Each number is 200 + 30 x the weight over its row's rms, rounded and kept within 0 to 999. Layers, rows and columns count from 0. The size before them is the row's rms in percent of the matrix's.

# layer 3 MLP up, 1024x256, rms 0.0644, rows 135-153, columns 128-255
099,193,238,267,222,232,230,168,183,235,224,161,163,206,209,154,157,236,177,246,191,216,207,269,179,205,173,187,210,221,215,229,198,221,250,233,194,170,254,218,177,196,208,230,174,186,216,192,163,224,187,262,210,212,156,225,169,236,199,234,172,235,197,146,202,221,198,228,224,219,192,181,136,198,184,180,158,215,235,221,192,181,174,181,214,171,179,230,165,170,176,195,224,193,165,196,213,189,218,204,230,231,279,245,192,214,188,173,249,163,211,224,209,249,198,151,229,247,178,168,186,190,200,199,177,219,214,173,153
099,240,198,188,221,175,259,213,204,175,179,272,242,186,193,146,228,247,195,162,184,160,171,187,209,229,186,162,171,235,229,194,183,221,206,209,228,221,188,198,189,216,229,266,148,203,161,222,222,171,241,236,198,186,210,211,192,157,188,238,223,191,180,233,205,181,196,225,199,190,183,164,183,247,168,184,189,248,170,203,189,239,220,227,168,181,179,186,256,209,254,190,180,207,197,195,234,189,194,209,150,178,213,198,205,165,198,184,156,148,219,245,193,199,148,268,235,213,200,235,276,173,216,235,188,180,207,199,198
100,141,249,175,204,183,225,224,225,197,204,207,165,153,169,205,188,185,272,194,216,207,230,200,223,259,217,171,226,251,147,236,230,180,175,207,153,204,202,239,182,189,188,162,202,210,186,164,252,211,184,246,194,227,189,222,188,233,186,163,215,168,173,204,208,160,167,234,207,209,254,172,185,216,189,227,194,194,213,202,178,196,219,224,213,193,195,203,197,207,197,221,242,178,240,215,209,197,177,181,155,253,224,227,177,174,277,193,160,174,226,270,178,177,134,244,211,213,231,227,198,209,257,148,153,277,221,199,187
095,201,211,216,211,205,212,197,178,216,224,195,216,226,193,269,179,193,204,215,283,194,218,188,203,203,201,215,194,216,178,212,188,191,197,206,148,179,212,239,257,202,201,181,225,225,205,235,241,151,229,151,191,212,136,202,208,242,174,202,128,196,181,220,240,246,190,183,189,171,229,187,171,226,176,177,188,210,164,205,215,211,145,197,158,193,190,253,211,191,207,199,187,154,155,186,194,190,224,157,213,209,176,212,144,235,249,190,207,160,150,199,159,209,158,164,177,194,172,192,259,194,158,209,158,198,177,168,238
116,177,170,134,175,196,180,183,188,223,241,148,260,184,147,198,228,237,233,185,192,252,206,183,194,230,204,204,202,233,182,196,255,249,164,175,170,159,164,154,217,194,220,158,227,182,220,213,228,270,209,185,165,192,230,201,228,227,157,219,214,185,203,255,195,196,166,164,214,177,200,201,201,203,228,168,187,164,222,155,195,157,219,192,195,223,183,166,215,182,172,201,123,212,174,199,231,231,181,209,212,255,181,195,253,199,216,221,257,210,136,163,169,235,202,226,140,199,220,168,208,130,165,166,139,204,217,245,225
096,180,181,190,169,191,171,224,196,174,170,205,207,172,225,180,194,222,194,186,199,195,194,189,162,191,217,226,170,201,210,148,219,183,204,251,201,198,213,191,191,171,205,182,189,238,185,193,220,220,280,249,174,227,199,290,197,164,213,191,197,220,187,211,226,204,205,221,165,205,161,196,187,185,206,155,236,148,193,271,167,217,164,197,220,186,161,221,180,140,169,233,194,249,165,216,176,159,162,174,196,164,222,215,207,199,219,188,201,153,201,243,163,201,134,262,172,158,218,224,199,160,186,173,189,206,158,237,198
104,171,222,202,172,158,229,217,173,192,211,222,193,116,221,207,172,239,204,152,285,249,242,175,215,186,248,193,118,250,193,183,224,192,166,180,171,164,190,163,206,193,221,175,163,230,201,197,171,196,205,231,186,218,204,177,227,236,143,217,234,181,168,213,202,211,225,199,127,217,251,196,212,189,184,139,215,236,174,211,231,193,180,179,199,209,169,138,168,154,219,230,212,199,176,231,205,146,183,233,165,180,219,208,172,213,167,216,172,214,280,271,171,187,242,217,197,222,157,130,194,146,233,230,211,210,208,232,171
097,211,194,258,224,167,192,149,225,203,233,208,237,210,167,189,133,237,157,208,129,203,182,209,208,229,184,236,205,187,206,182,210,204,159,226,203,217,230,161,218,241,204,176,222,225,159,176,179,202,185,165,190,209,198,212,218,235,243,198,246,196,198,180,208,189,182,206,237,214,140,184,139,209,144,204,255,201,194,189,161,226,175,237,200,211,202,220,194,180,217,252,205,210,216,225,153,194,195,231,198,174,157,186,197,226,167,184,175,218,203,159,171,162,259,192,236,188,172,178,145,245,213,179,210,191,174,239,182
098,170,247,186,235,195,207,256,174,195,167,208,159,200,235,224,219,164,172,210,218,178,179,163,163,220,239,206,176,176,227,226,165,200,223,190,188,157,200,195,140,165,129,214,123,194,195,190,221,154,197,237,226,219,201,238,223,159,216,241,186,186,232,216,179,187,175,257,201,173,188,206,171,192,210,214,170,216,230,213,180,224,186,250,228,156,193,175,162,166,197,161,213,204,162,180,199,172,198,167,192,237,176,230,205,228,172,179,172,164,205,247,231,212,201,178,141,226,185,216,185,189,186,171,154,142,208,230,176
098,224,208,201,218,244,174,173,189,198,121,202,201,243,234,152,252,192,228,196,201,205,170,223,202,231,224,243,173,197,201,204,218,250,205,218,246,192,190,199,155,182,257,235,262,234,185,186,185,152,201,203,200,134,144,270,198,183,211,211,188,221,138,222,196,190,210,300,173,215,189,233,199,157,155,177,182,224,218,206,221,201,213,226,228,247,195,193,251,164,204,232,220,242,224,168,192,196,163,230,203,209,249,215,192,146,169,206,218,179,184,211,204,174,214,134,213,258,167,207,206,233,158,216,190,171,220,209,233
094,190,203,176,233,204,121,183,229,192,142,223,203,222,245,230,114,219,209,165,194,218,189,215,258,224,201,216,244,180,209,171,200,173,186,205,170,208,199,216,208,204,191,189,171,196,148,173,164,231,199,215,181,237,186,221,213,205,180,222,186,231,219,193,202,177,222,221,220,216,165,236,146,264,153,156,213,211,217,148,200,179,224,158,205,183,169,167,203,197,185,187,217,195,225,190,152,162,155,174,176,173,216,188,182,198,199,226,194,166,250,217,136,194,227,201,207,180,213,216,208,179,195,222,158,266,253,182,138
092,178,186,201,155,199,206,208,172,195,156,204,168,214,225,167,182,183,191,185,205,143,206,239,243,187,224,213,197,193,208,247,162,218,205,214,150,203,196,218,159,151,189,230,155,192,224,262,197,170,161,204,195,237,223,231,192,204,169,154,213,183,212,182,157,222,193,158,189,246,198,211,254,194,163,202,181,184,213,277,207,196,188,241,250,179,220,247,171,219,209,212,203,211,219,195,211,221,216,214,206,210,213,206,203,163,206,289,229,182,188,236,211,185,222,200,198,202,194,164,243,156,224,183,199,216,169,226,202
092,208,229,165,208,194,197,219,161,195,241,216,202,163,179,254,173,203,189,241,203,223,204,191,162,210,248,213,217,252,216,208,186,194,206,174,222,149,189,226,193,205,209,150,261,109,224,152,216,135,237,179,178,200,219,192,164,203,214,207,203,206,163,191,226,191,210,199,177,194,182,207,183,200,195,211,200,163,206,171,143,180,200,202,223,213,228,192,230,199,170,225,253,164,185,171,152,162,221,177,173,271,223,147,253,216,235,170,223,225,194,178,189,175,187,221,165,207,154,211,140,227,197,128,193,209,179,161,187
106,173,173,150,173,212,148,198,161,210,183,154,180,208,174,199,168,257,217,188,172,234,179,217,157,251,194,163,154,171,206,230,201,203,212,218,211,129,194,150,228,195,125,241,226,194,198,180,175,146,261,190,212,154,211,219,139,169,205,210,168,220,177,214,176,195,216,220,194,186,182,146,195,186,192,241,183,220,122,188,190,233,193,205,205,226,226,186,207,229,236,250,205,190,229,215,195,238,136,208,239,172,208,240,184,215,220,204,191,222,187,234,223,214,237,171,171,226,211,198,224,233,157,239,194,186,139,197,231
118,207,239,191,197,220,209,212,224,211,183,197,216,225,184,249,188,240,234,209,202,218,181,159,215,212,236,187,201,214,170,256,231,200,210,176,143,269,233,200,172,221,214,144,232,186,184,231,179,219,197,221,249,217,163,209,216,196,225,251,230,156,224,264,217,168,142,229,177,226,191,258,187,160,240,182,191,218,232,121,194,184,214,235,178,207,211,193,199,230,199,237,200,154,153,169,183,190,161,266,200,161,164,240,107,239,249,194,189,193,246,188,202,214,227,169,216,186,176,195,147,205,181,235,204,174,258,214,198
108,184,219,226,253,233,244,198,193,159,201,225,274,213,236,162,118,206,245,211,209,173,246,159,134,216,247,227,230,196,200,192,208,222,235,228,206,220,271,183,167,208,206,227,213,203,229,227,146,192,236,235,178,223,184,209,218,208,193,200,179,222,184,211,210,202,185,177,180,185,163,240,196,222,192,221,225,191,193,198,187,184,228,215,273,151,178,185,186,170,224,264,200,176,211,213,185,254,221,196,197,223,196,262,177,258,216,216,161,186,188,236,192,238,181,197,193,244,191,192,222,141,226,167,264,176,217,173,181
104,242,213,166,233,208,187,218,242,218,159,174,136,209,199,167,181,197,206,246,223,229,227,204,177,214,226,225,209,221,222,241,268,185,177,218,211,178,186,208,187,173,220,160,203,228,241,206,243,181,181,170,142,168,173,189,219,165,149,221,203,198,204,202,204,213,210,172,169,234,207,187,170,223,227,185,179,230,173,219,264,175,187,199,188,173,209,213,147,128,271,262,188,203,232,189,229,214,173,198,120,232,186,165,221,184,144,152,252,194,149,176,226,223,194,181,254,224,208,210,183,206,175,233,198,173,219,211,188
093,217,201,239,194,201,178,246,230,214,118,172,158,208,231,223,215,159,223,172,248,229,220,197,161,236,204,192,245,150,233,187,180,257,168,196,196,215,208,179,171,185,184,177,238,199,238,152,165,223,205,215,185,217,201,214,220,189,213,194,184,180,211,209,233,193,173,212,219,181,203,209,184,219,229,163,179,138,186,195,111,155,189,193,260,178,229,193,224,185,257,193,134,207,179,153,185,212,188,160,200,215,141,160,249,199,284,255,144,199,166,209,159,241,187,175,209,244,243,254,153,200,185,228,180,172,217,217,204
096,240,223,188,259,218,227,216,174,197,159,152,144,166,179,226,214,186,226,233,180,214,201,199,163,224,218,194,228,187,161,221,151,146,218,204,204,236,145,193,166,190,212,235,242,235,204,174,232,203,187,243,198,143,234,226,202,274,207,212,208,179,165,149,280,208,220,206,238,191,203,167,235,230,234,223,164,169,179,256,211,221,214,211,251,221,182,161,173,213,193,190,190,183,209,198,205,247,236,153,269,189,137,172,218,204,186,211,183,196,192,189,235,186,255,216,162,210,224,246,217,239,188,170,232,182,181,162,238
# layer 3 MLP down (transposed), 1024x256, rms 0.0215, rows 135-152, columns 128-255
096,194,182,242,216,231,229,201,185,276,220,144,129,207,205,184,177,238,177,204,189,180,179,203,205,186,208,248,203,230,230,205,169,162,246,193,173,173,173,228,222,181,190,171,188,179,209,223,199,297,181,211,257,195,166,219,169,207,198,204,204,229,150,247,187,199,189,191,184,233,181,158,165,153,190,216,196,195,215,132,218,263,182,213,217,165,189,194,269,195,217,219,236,235,189,223,155,250,165,174,215,243,142,186,197,244,195,191,212,217,204,217,220,218,142,145,184,203,175,164,195,195,193,226,199,191,250,260,236
099,234,172,206,238,237,223,174,261,156,212,182,192,192,170,223,205,215,206,160,141,172,176,218,249,185,223,182,200,217,230,222,204,196,168,181,210,183,240,223,276,222,220,194,210,188,213,177,189,198,256,214,264,221,149,217,187,140,204,195,213,180,216,193,235,214,275,213,234,227,134,209,202,188,186,178,197,269,195,175,208,155,225,165,200,259,163,202,220,179,292,207,170,199,184,144,256,226,178,180,198,194,191,173,191,182,180,188,171,154,143,191,208,180,167,231,216,222,204,222,162,204,208,265,182,173,207,239,181
101,159,192,241,270,217,150,210,222,251,194,216,217,199,213,207,198,209,208,178,178,198,210,163,204,215,204,140,238,249,215,212,236,196,202,191,169,215,146,168,205,223,236,183,209,239,149,215,220,241,210,184,196,236,194,241,179,203,181,235,169,194,167,174,168,170,226,206,212,213,207,175,172,242,182,242,139,191,244,212,247,233,190,202,225,263,192,170,242,214,165,183,157,206,176,207,201,182,145,221,190,244,158,205,212,247,185,186,161,254,160,207,160,175,154,211,209,174,194,259,205,216,145,194,206,240,227,189,240
100,233,165,207,175,181,219,228,166,168,194,168,127,200,208,186,213,176,191,230,177,104,144,186,181,235,230,218,170,215,244,192,169,221,263,261,167,144,197,179,261,168,200,211,211,120,204,213,219,178,191,168,214,242,221,197,170,215,195,160,199,182,207,175,215,233,202,202,207,190,161,223,174,256,213,241,215,170,216,200,184,164,217,216,219,157,208,233,211,200,195,166,201,182,157,221,219,237,180,225,243,225,163,192,215,190,210,264,193,176,188,212,188,247,228,182,245,199,197,153,236,216,228,197,174,172,196,142,169
110,197,192,176,207,223,159,187,220,180,222,132,229,219,157,173,262,230,227,207,212,177,210,219,182,175,203,260,201,217,156,221,198,190,180,197,123,232,200,219,196,170,205,155,251,186,239,201,217,225,146,200,179,174,205,246,216,221,174,204,224,207,203,232,188,170,186,149,212,127,248,213,161,266,203,236,158,200,199,164,188,190,223,208,208,197,209,182,211,201,238,216,216,163,248,218,194,260,194,272,172,267,190,187,246,241,187,217,185,119,113,187,176,181,224,223,179,196,225,213,251,197,179,187,128,247,231,195,221
098,234,218,192,169,221,205,191,200,208,176,223,155,179,197,159,211,178,165,197,182,290,199,237,209,229,193,222,172,209,214,184,197,186,161,123,185,176,211,173,165,267,246,227,172,219,170,120,198,210,159,221,184,227,195,224,242,218,201,227,127,188,210,209,234,289,157,228,172,214,158,170,197,173,223,186,177,212,210,216,221,156,190,223,254,152,208,186,193,242,206,180,163,223,209,185,199,215,242,177,198,193,122,210,127,196,162,209,170,230,217,201,210,196,195,208,215,234,219,160,185,174,183,244,253,259,199,251,190
105,226,245,255,223,186,232,227,190,184,230,166,201,197,147,236,178,185,157,171,231,202,205,251,221,260,222,191,189,163,230,167,215,197,164,219,227,183,177,179,239,173,207,210,226,190,156,279,204,228,190,223,173,206,221,261,173,224,230,247,183,98,188,234,149,207,213,178,172,213,236,228,194,256,246,196,167,209,141,252,257,165,196,220,155,176,186,175,183,154,175,199,201,166,174,211,177,233,184,228,169,228,219,220,179,214,273,196,159,181,204,187,216,193,217,264,157,236,165,210,217,202,245,200,183,248,188,196,186
099,174,190,186,196,162,202,186,152,204,211,236,174,264,194,188,191,201,185,147,169,219,264,169,247,237,207,225,208,176,163,179,175,191,227,227,222,222,237,222,218,221,160,218,126,201,172,264,193,201,205,242,200,194,203,222,195,248,177,196,244,210,176,186,199,235,158,173,265,204,246,223,206,210,171,204,240,249,211,190,187,174,171,224,226,225,175,222,205,197,169,253,201,219,179,171,188,176,262,209,179,236,142,210,172,215,208,213,220,168,186,189,248,153,191,215,227,207,209,173,209,154,251,184,156,182,204,176,187
095,216,212,165,176,161,212,221,190,154,164,169,163,221,182,243,238,195,220,197,200,162,225,198,161,235,135,198,152,210,184,150,228,151,225,205,187,209,211,215,149,190,207,218,159,240,208,182,205,212,182,181,177,220,206,197,160,171,203,249,155,188,165,218,172,186,196,168,219,181,175,207,205,202,250,181,170,141,143,202,214,165,239,214,237,199,186,194,226,222,170,179,198,174,176,209,218,198,243,187,201,183,225,191,205,207,206,208,237,187,267,215,193,199,137,175,179,230,178,179,204,211,199,231,181,161,209,226,265
097,226,166,254,227,150,194,237,165,214,173,204,235,243,175,158,188,158,182,126,211,250,218,168,195,166,207,131,196,188,222,217,225,200,233,181,195,198,171,209,196,193,207,194,180,172,200,178,147,220,173,130,222,245,202,185,199,250,172,179,246,181,250,204,175,198,195,219,229,206,218,165,211,234,224,249,193,226,173,167,176,188,205,170,207,195,224,256,238,211,249,197,199,202,266,201,150,185,215,236,171,192,138,199,137,192,208,263,207,227,229,245,194,175,225,147,214,189,208,202,245,169,245,193,200,182,202,164,214
093,186,217,229,132,196,176,197,252,192,200,201,201,224,185,238,219,211,212,167,163,165,244,165,178,214,188,235,189,227,205,216,188,250,214,193,190,173,147,160,213,198,216,234,222,172,196,190,187,157,182,195,258,218,188,182,224,239,160,188,240,152,190,194,160,176,186,230,206,179,143,217,181,241,213,214,252,224,205,162,221,229,122,202,207,204,189,235,227,249,169,229,167,187,224,204,222,158,147,206,238,207,207,212,157,143,194,216,166,208,191,200,178,151,180,249,177,206,234,212,204,235,201,197,151,224,275,207,152
089,172,238,198,163,158,214,193,239,224,225,228,204,170,189,173,203,257,201,122,207,259,204,194,204,195,201,218,223,178,169,217,220,233,246,205,189,196,169,230,199,148,216,237,210,152,235,219,223,232,215,205,174,193,201,154,190,157,218,203,160,199,199,236,164,214,176,145,172,223,209,151,176,226,195,149,182,200,161,240,231,213,203,179,205,182,174,188,199,201,216,196,187,152,195,201,180,142,237,190,201,213,230,169,243,138,232,284,132,136,240,237,225,238,198,218,187,172,238,216,143,196,226,215,218,212,183,203,244
095,233,191,242,194,196,163,196,243,217,207,215,218,191,172,248,204,174,237,237,226,179,186,207,182,205,181,124,197,239,203,211,210,204,198,135,171,183,206,197,230,178,193,228,165,159,198,217,257,146,179,232,198,204,223,181,199,182,191,171,183,183,210,202,244,200,239,216,205,216,211,144,171,190,267,214,199,205,167,219,169,281,184,158,202,222,221,165,250,187,228,145,218,234,142,202,189,228,171,170,193,233,215,166,174,207,214,186,211,236,251,186,257,249,219,175,182,176,248,182,279,191,172,167,241,175,184,130,182
103,200,225,215,174,222,155,192,176,190,175,186,196,207,224,190,213,174,249,120,162,248,253,219,183,235,194,150,179,186,231,223,177,181,181,239,211,196,237,173,141,257,193,186,183,233,175,190,131,257,197,227,216,251,184,203,123,195,214,197,215,227,197,214,201,174,193,154,180,220,198,199,213,196,205,186,190,251,225,178,183,202,248,183,181,188,180,194,184,232,208,201,183,148,142,226,190,265,199,179,207,197,160,278,149,174,197,259,163,201,184,199,194,238,273,192,177,223,202,197,200,253,182,212,203,241,198,197,246
104,186,243,165,209,202,191,179,244,214,229,213,233,167,170,239,208,173,190,202,200,218,170,198,157,186,210,173,226,197,161,235,192,243,222,199,134,187,199,197,215,201,175,166,204,191,224,224,219,236,193,186,251,188,179,160,186,219,193,229,197,146,153,256,167,178,191,208,177,162,242,269,226,146,194,189,219,227,208,149,221,188,222,213,159,215,228,185,218,236,190,224,184,182,162,200,148,183,113,225,189,161,191,210,164,245,255,224,178,233,192,187,208,187,188,211,228,242,220,197,182,259,188,224,199,177,241,246,244
105,162,210,225,221,180,195,179,177,206,218,198,215,219,238,180,213,213,151,208,235,237,180,208,235,191,192,191,201,225,179,203,156,201,255,160,210,195,171,225,199,180,203,201,217,219,207,163,224,183,192,170,255,202,176,190,211,203,233,222,250,225,218,217,209,166,149,188,206,235,182,216,228,198,227,210,173,136,219,207,200,255,263,228,212,230,237,214,181,138,211,238,174,210,238,203,181,244,203,178,144,224,227,182,184,222,201,175,212,190,219,137,188,215,239,212,210,182,251,180,239,154,157,200,127,219,205,210,179
105,221,244,244,182,208,181,249,192,198,153,155,213,172,156,171,155,173,235,215,181,246,210,142,196,186,223,226,234,190,202,220,245,240,206,174,214,223,216,179,264,203,191,206,211,190,209,211,225,238,180,166,131,192,168,186,154,203,249,198,223,188,204,203,229,209,176,184,207,244,231,180,156,227,194,172,169,295,218,192,194,159,178,203,164,180,171,237,142,172,196,241,216,164,260,187,207,207,210,227,143,239,200,219,234,203,174,169,188,171,187,195,238,210,172,190,250,160,207,176,190,244,226,239,192,184,243,198,188
097,264,280,203,159,252,252,202,149,249,184,211,201,187,200,143,224,204,203,182,230,239,177,187,214,249,150,203,225,239,174,165,198,192,231,200,189,208,210,171,198,195,187,204,182,180,248,132,232,170,181,240,152,195,214,210,252,214,212,180,146,196,204,179,184,168,188,250,229,193,192,196,212,191,218,183,184,178,186,227,225,236,216,212,201,222,178,235,170,239,219,255,206,230,222,252,245,220,140,196,206,218,176,199,167,212,235,186,167,213,257,204,197,204,140,184,165,150,245,246,192,205,174,196,199,157,210,194,173
# layer 3 MLP gate, 1024x256, rms 0.0642, rows 136-153, columns 128-255
096,191,261,189,229,237,213,207,227,143,228,182,182,138,172,206,193,177,162,226,226,194,231,168,200,216,156,162,221,188,148,227,213,183,220,224,223,183,205,240,152,185,195,192,229,231,200,184,207,190,226,181,234,162,225,173,242,218,208,202,173,207,202,158,286,212,208,255,172,240,253,200,187,174,181,179,206,210,209,213,254,184,165,205,210,197,253,181,174,166,185,231,208,251,157,228,195,159,240,202,236,247,190,254,235,192,202,170,154,240,227,238,248,224,190,143,171,227,194,223,221,206,195,220,197,222,213,155,185
099,186,185,236,211,242,181,179,221,192,188,177,177,195,191,236,214,199,187,168,208,191,195,241,233,163,164,189,175,187,199,169,208,226,208,188,133,244,209,234,208,188,185,238,165,229,190,243,156,218,191,218,186,182,216,181,214,199,212,179,243,211,201,178,227,227,152,168,212,212,196,196,250,208,231,207,256,260,198,178,196,215,200,211,193,182,237,208,228,247,240,194,210,157,219,225,213,192,175,195,190,211,240,187,170,274,159,208,208,152,175,144,273,184,198,238,185,166,224,205,150,149,188,258,237,172,207,237,179
096,187,219,197,164,275,199,154,247,246,231,179,268,168,198,227,218,233,171,160,189,239,271,169,184,184,231,202,231,176,185,208,235,145,154,184,209,202,209,246,206,229,233,208,181,204,204,182,177,223,259,175,199,150,160,220,164,207,193,259,181,206,194,188,199,208,209,223,199,198,219,193,186,136,180,153,219,181,217,171,153,257,216,169,205,252,201,194,202,173,186,238,178,264,211,170,199,200,146,153,194,185,194,228,180,155,212,139,208,177,204,210,229,170,169,195,175,231,231,211,150,188,214,208,204,197,210,209,182
100,263,187,222,212,150,206,207,215,203,233,221,192,187,186,194,163,164,178,224,250,211,208,188,219,179,167,232,221,199,212,210,217,200,165,223,195,253,280,239,211,186,192,179,197,190,233,203,220,214,193,191,160,198,234,173,188,172,191,228,183,230,196,220,213,219,172,201,176,191,226,214,196,229,216,264,155,261,212,146,205,155,203,233,206,166,206,229,227,232,260,272,208,94,226,196,224,183,169,172,185,194,151,123,190,195,210,208,196,181,185,198,234,147,170,249,200,189,168,170,226,207,253,239,190,203,182,177,228
100,178,235,194,177,215,207,154,215,168,210,229,204,139,197,178,186,188,207,121,214,203,161,187,206,206,221,215,150,251,212,213,234,209,182,204,221,224,189,198,163,138,163,147,213,221,240,208,201,237,229,235,226,228,234,208,243,257,229,202,187,233,264,211,166,242,167,209,212,200,232,224,174,160,219,176,215,219,192,202,199,220,191,250,160,146,234,179,223,224,208,109,252,188,159,200,237,189,171,183,195,204,229,275,284,202,226,183,190,190,187,185,216,254,206,206,195,155,230,127,156,247,211,180,224,199,191,185,157
105,259,148,213,110,204,195,201,217,157,268,175,150,233,206,144,236,186,223,199,191,201,170,202,223,196,195,230,189,208,224,200,194,163,149,200,210,206,244,207,145,207,208,150,208,185,200,183,199,166,185,184,200,201,221,180,226,201,155,240,169,183,188,190,214,201,218,144,206,214,220,220,235,208,221,210,160,171,197,239,194,193,194,166,152,218,215,193,178,188,113,208,178,185,213,246,225,196,188,180,208,214,191,202,200,209,181,171,169,236,183,223,191,232,176,203,180,194,184,260,183,157,192,167,201,152,202,191,156
101,210,268,275,226,244,224,226,187,148,190,150,163,219,170,170,177,163,172,224,158,166,202,196,153,177,213,197,163,186,213,182,252,168,181,233,212,191,209,205,176,204,250,157,281,235,318,178,239,236,231,202,160,198,184,197,202,248,241,201,178,163,200,154,194,221,184,199,203,195,161,230,172,164,230,202,182,229,204,152,260,250,187,173,178,212,217,189,199,162,182,182,193,173,227,247,179,236,193,200,195,170,197,222,214,180,218,177,195,218,162,190,147,202,255,301,232,188,219,158,254,231,218,175,260,188,218,184,211
100,192,223,184,180,250,188,156,193,233,258,218,218,211,231,194,180,173,210,232,241,214,209,161,193,170,237,187,221,245,246,198,270,221,230,194,207,169,207,209,208,218,197,193,179,176,227,210,211,200,178,219,198,231,189,193,242,239,212,213,221,165,288,231,176,215,243,220,168,160,184,228,213,149,193,223,200,209,213,224,243,171,161,175,213,230,204,162,171,168,202,161,262,189,190,221,183,182,216,237,184,151,175,225,245,190,242,211,219,216,190,197,175,169,244,199,205,248,178,244,193,179,220,165,197,202,195,187,184
097,207,199,197,205,213,225,156,161,258,210,222,224,219,229,239,223,212,208,155,189,214,183,169,203,180,152,199,165,172,234,235,224,199,174,233,267,154,224,174,204,261,187,213,166,178,230,228,219,221,146,240,280,198,197,144,201,222,219,175,224,175,215,178,221,242,209,218,190,165,218,195,234,199,165,250,170,153,196,167,181,214,175,170,185,221,202,181,159,257,188,254,188,228,208,148,210,234,226,199,214,221,201,125,147,199,185,245,274,157,204,190,226,175,214,220,205,229,217,213,164,186,173,232,221,214,192,124,227
096,256,209,205,228,220,130,254,240,208,208,254,184,200,212,199,195,175,177,210,172,223,208,211,193,173,212,159,105,242,204,138,148,236,195,230,204,178,180,169,244,244,209,203,225,180,229,176,178,175,213,199,174,180,195,186,210,203,219,195,187,166,205,217,150,197,209,221,183,143,225,158,213,123,209,207,162,174,212,244,224,203,226,188,260,185,176,232,167,228,280,197,192,230,200,189,204,177,230,194,286,197,178,196,197,201,210,145,206,168,152,206,232,176,217,193,209,208,241,184,184,203,198,206,182,232,196,214,213
095,240,175,163,219,211,183,173,235,221,148,175,206,235,209,180,238,252,166,195,205,193,240,244,169,198,214,194,225,185,196,179,213,140,195,194,206,248,236,228,180,204,204,181,218,190,187,165,220,195,239,209,201,205,169,211,240,217,159,244,141,253,147,204,211,197,211,177,194,167,203,193,235,210,243,184,202,201,216,145,213,168,200,179,182,168,185,130,208,190,189,111,182,246,217,158,171,224,180,189,203,147,186,216,197,189,165,173,187,204,124,208,198,218,146,227,205,189,192,192,195,194,205,226,153,199,211,152,204
097,235,237,216,214,195,215,179,228,180,152,169,187,158,186,211,210,195,163,193,169,179,157,186,214,178,182,229,153,170,188,193,204,189,243,179,280,235,206,216,138,167,212,225,174,106,243,201,190,213,221,166,159,173,200,180,242,235,228,147,186,228,194,182,205,152,175,182,206,157,242,187,194,163,187,178,169,241,144,254,188,201,157,165,218,194,213,199,228,209,225,213,221,172,193,196,212,196,242,124,150,133,258,188,173,244,197,179,178,153,199,216,218,191,203,205,229,205,216,154,146,195,210,178,231,123,212,221,213
102,211,208,200,158,185,175,215,203,178,231,184,148,201,218,166,186,224,244,188,173,187,218,215,171,221,185,114,134,218,192,144,234,175,221,188,181,184,206,202,240,165,229,173,222,209,202,172,192,189,234,165,238,246,164,203,229,125,162,229,168,160,185,247,139,175,142,206,213,163,222,204,221,181,212,182,205,148,210,199,272,220,180,157,197,234,182,202,240,204,221,179,227,191,227,179,213,176,209,199,185,174,165,226,186,188,215,157,237,208,156,221,225,236,259,182,201,235,176,221,194,168,189,209,151,144,282,171,170
097,255,164,228,222,188,177,172,201,213,200,275,209,162,186,166,224,90,202,163,247,178,219,200,183,196,230,190,179,195,251,142,212,192,147,156,210,176,259,162,225,146,236,211,170,231,191,189,144,240,188,193,195,244,175,178,206,192,172,168,202,222,165,185,149,242,178,189,155,199,196,187,171,183,201,258,190,168,202,238,200,248,185,185,205,177,195,182,160,190,179,173,194,171,209,200,241,206,209,192,205,218,207,158,297,187,210,265,248,269,161,201,163,192,181,163,215,210,220,168,242,256,171,136,193,203,163,214,227
103,209,224,217,150,193,193,192,229,185,252,159,205,165,232,218,145,197,205,263,188,215,202,186,214,160,179,175,158,216,191,175,233,250,206,144,230,203,183,239,208,230,177,264,236,156,215,209,238,244,178,217,205,193,198,216,197,164,182,218,163,168,192,189,198,210,183,180,198,203,252,224,209,156,179,176,212,209,208,212,195,207,182,170,176,155,251,196,204,208,194,192,245,275,187,149,182,181,213,199,242,196,160,179,168,197,207,206,155,179,189,196,175,147,189,201,231,212,182,196,230,187,257,209,199,213,235,145,199
097,180,246,156,131,223,169,158,228,213,196,191,168,223,192,244,198,176,209,139,197,223,210,213,219,199,204,189,198,236,160,215,182,242,219,230,201,214,200,184,208,216,199,191,238,190,227,194,121,255,221,220,175,258,212,207,193,183,189,214,184,210,152,183,209,278,157,205,245,156,269,195,190,172,208,176,209,204,232,167,173,254,182,180,218,194,180,188,205,129,150,214,171,246,160,205,240,213,242,214,207,180,211,188,153,202,169,176,232,172,172,165,288,204,188,201,193,197,215,170,217,200,196,165,227,112,225,205,130
102,247,229,260,219,257,141,237,218,255,253,186,213,154,198,235,180,215,222,170,183,209,166,172,222,207,201,235,195,183,207,140,222,137,162,182,227,168,198,240,234,232,205,196,179,145,126,221,176,192,198,188,230,235,193,181,183,169,146,219,173,208,182,237,206,152,218,214,179,227,211,183,185,243,150,183,196,188,110,137,200,239,188,251,197,200,222,229,208,183,219,147,216,211,198,217,182,199,138,174,226,190,205,199,192,187,190,208,202,200,155,212,286,221,189,197,162,169,195,201,168,189,171,178,250,160,222,217,221
100,178,175,206,188,195,199,202,143,232,197,264,242,234,182,232,137,206,206,207,185,205,163,237,179,154,164,186,223,201,197,234,217,150,209,227,116,201,188,252,171,151,142,158,210,152,201,195,191,222,155,175,234,232,192,187,185,255,207,234,176,217,200,194,204,221,196,225,167,219,173,212,221,220,222,194,192,213,234,159,223,237,186,188,204,199,248,221,210,176,197,154,192,187,159,234,179,242,234,149,210,187,222,248,185,179,188,168,265,193,211,191,231,264,199,232,190,187,185,160,228,216,156,179,191,241,180,189,139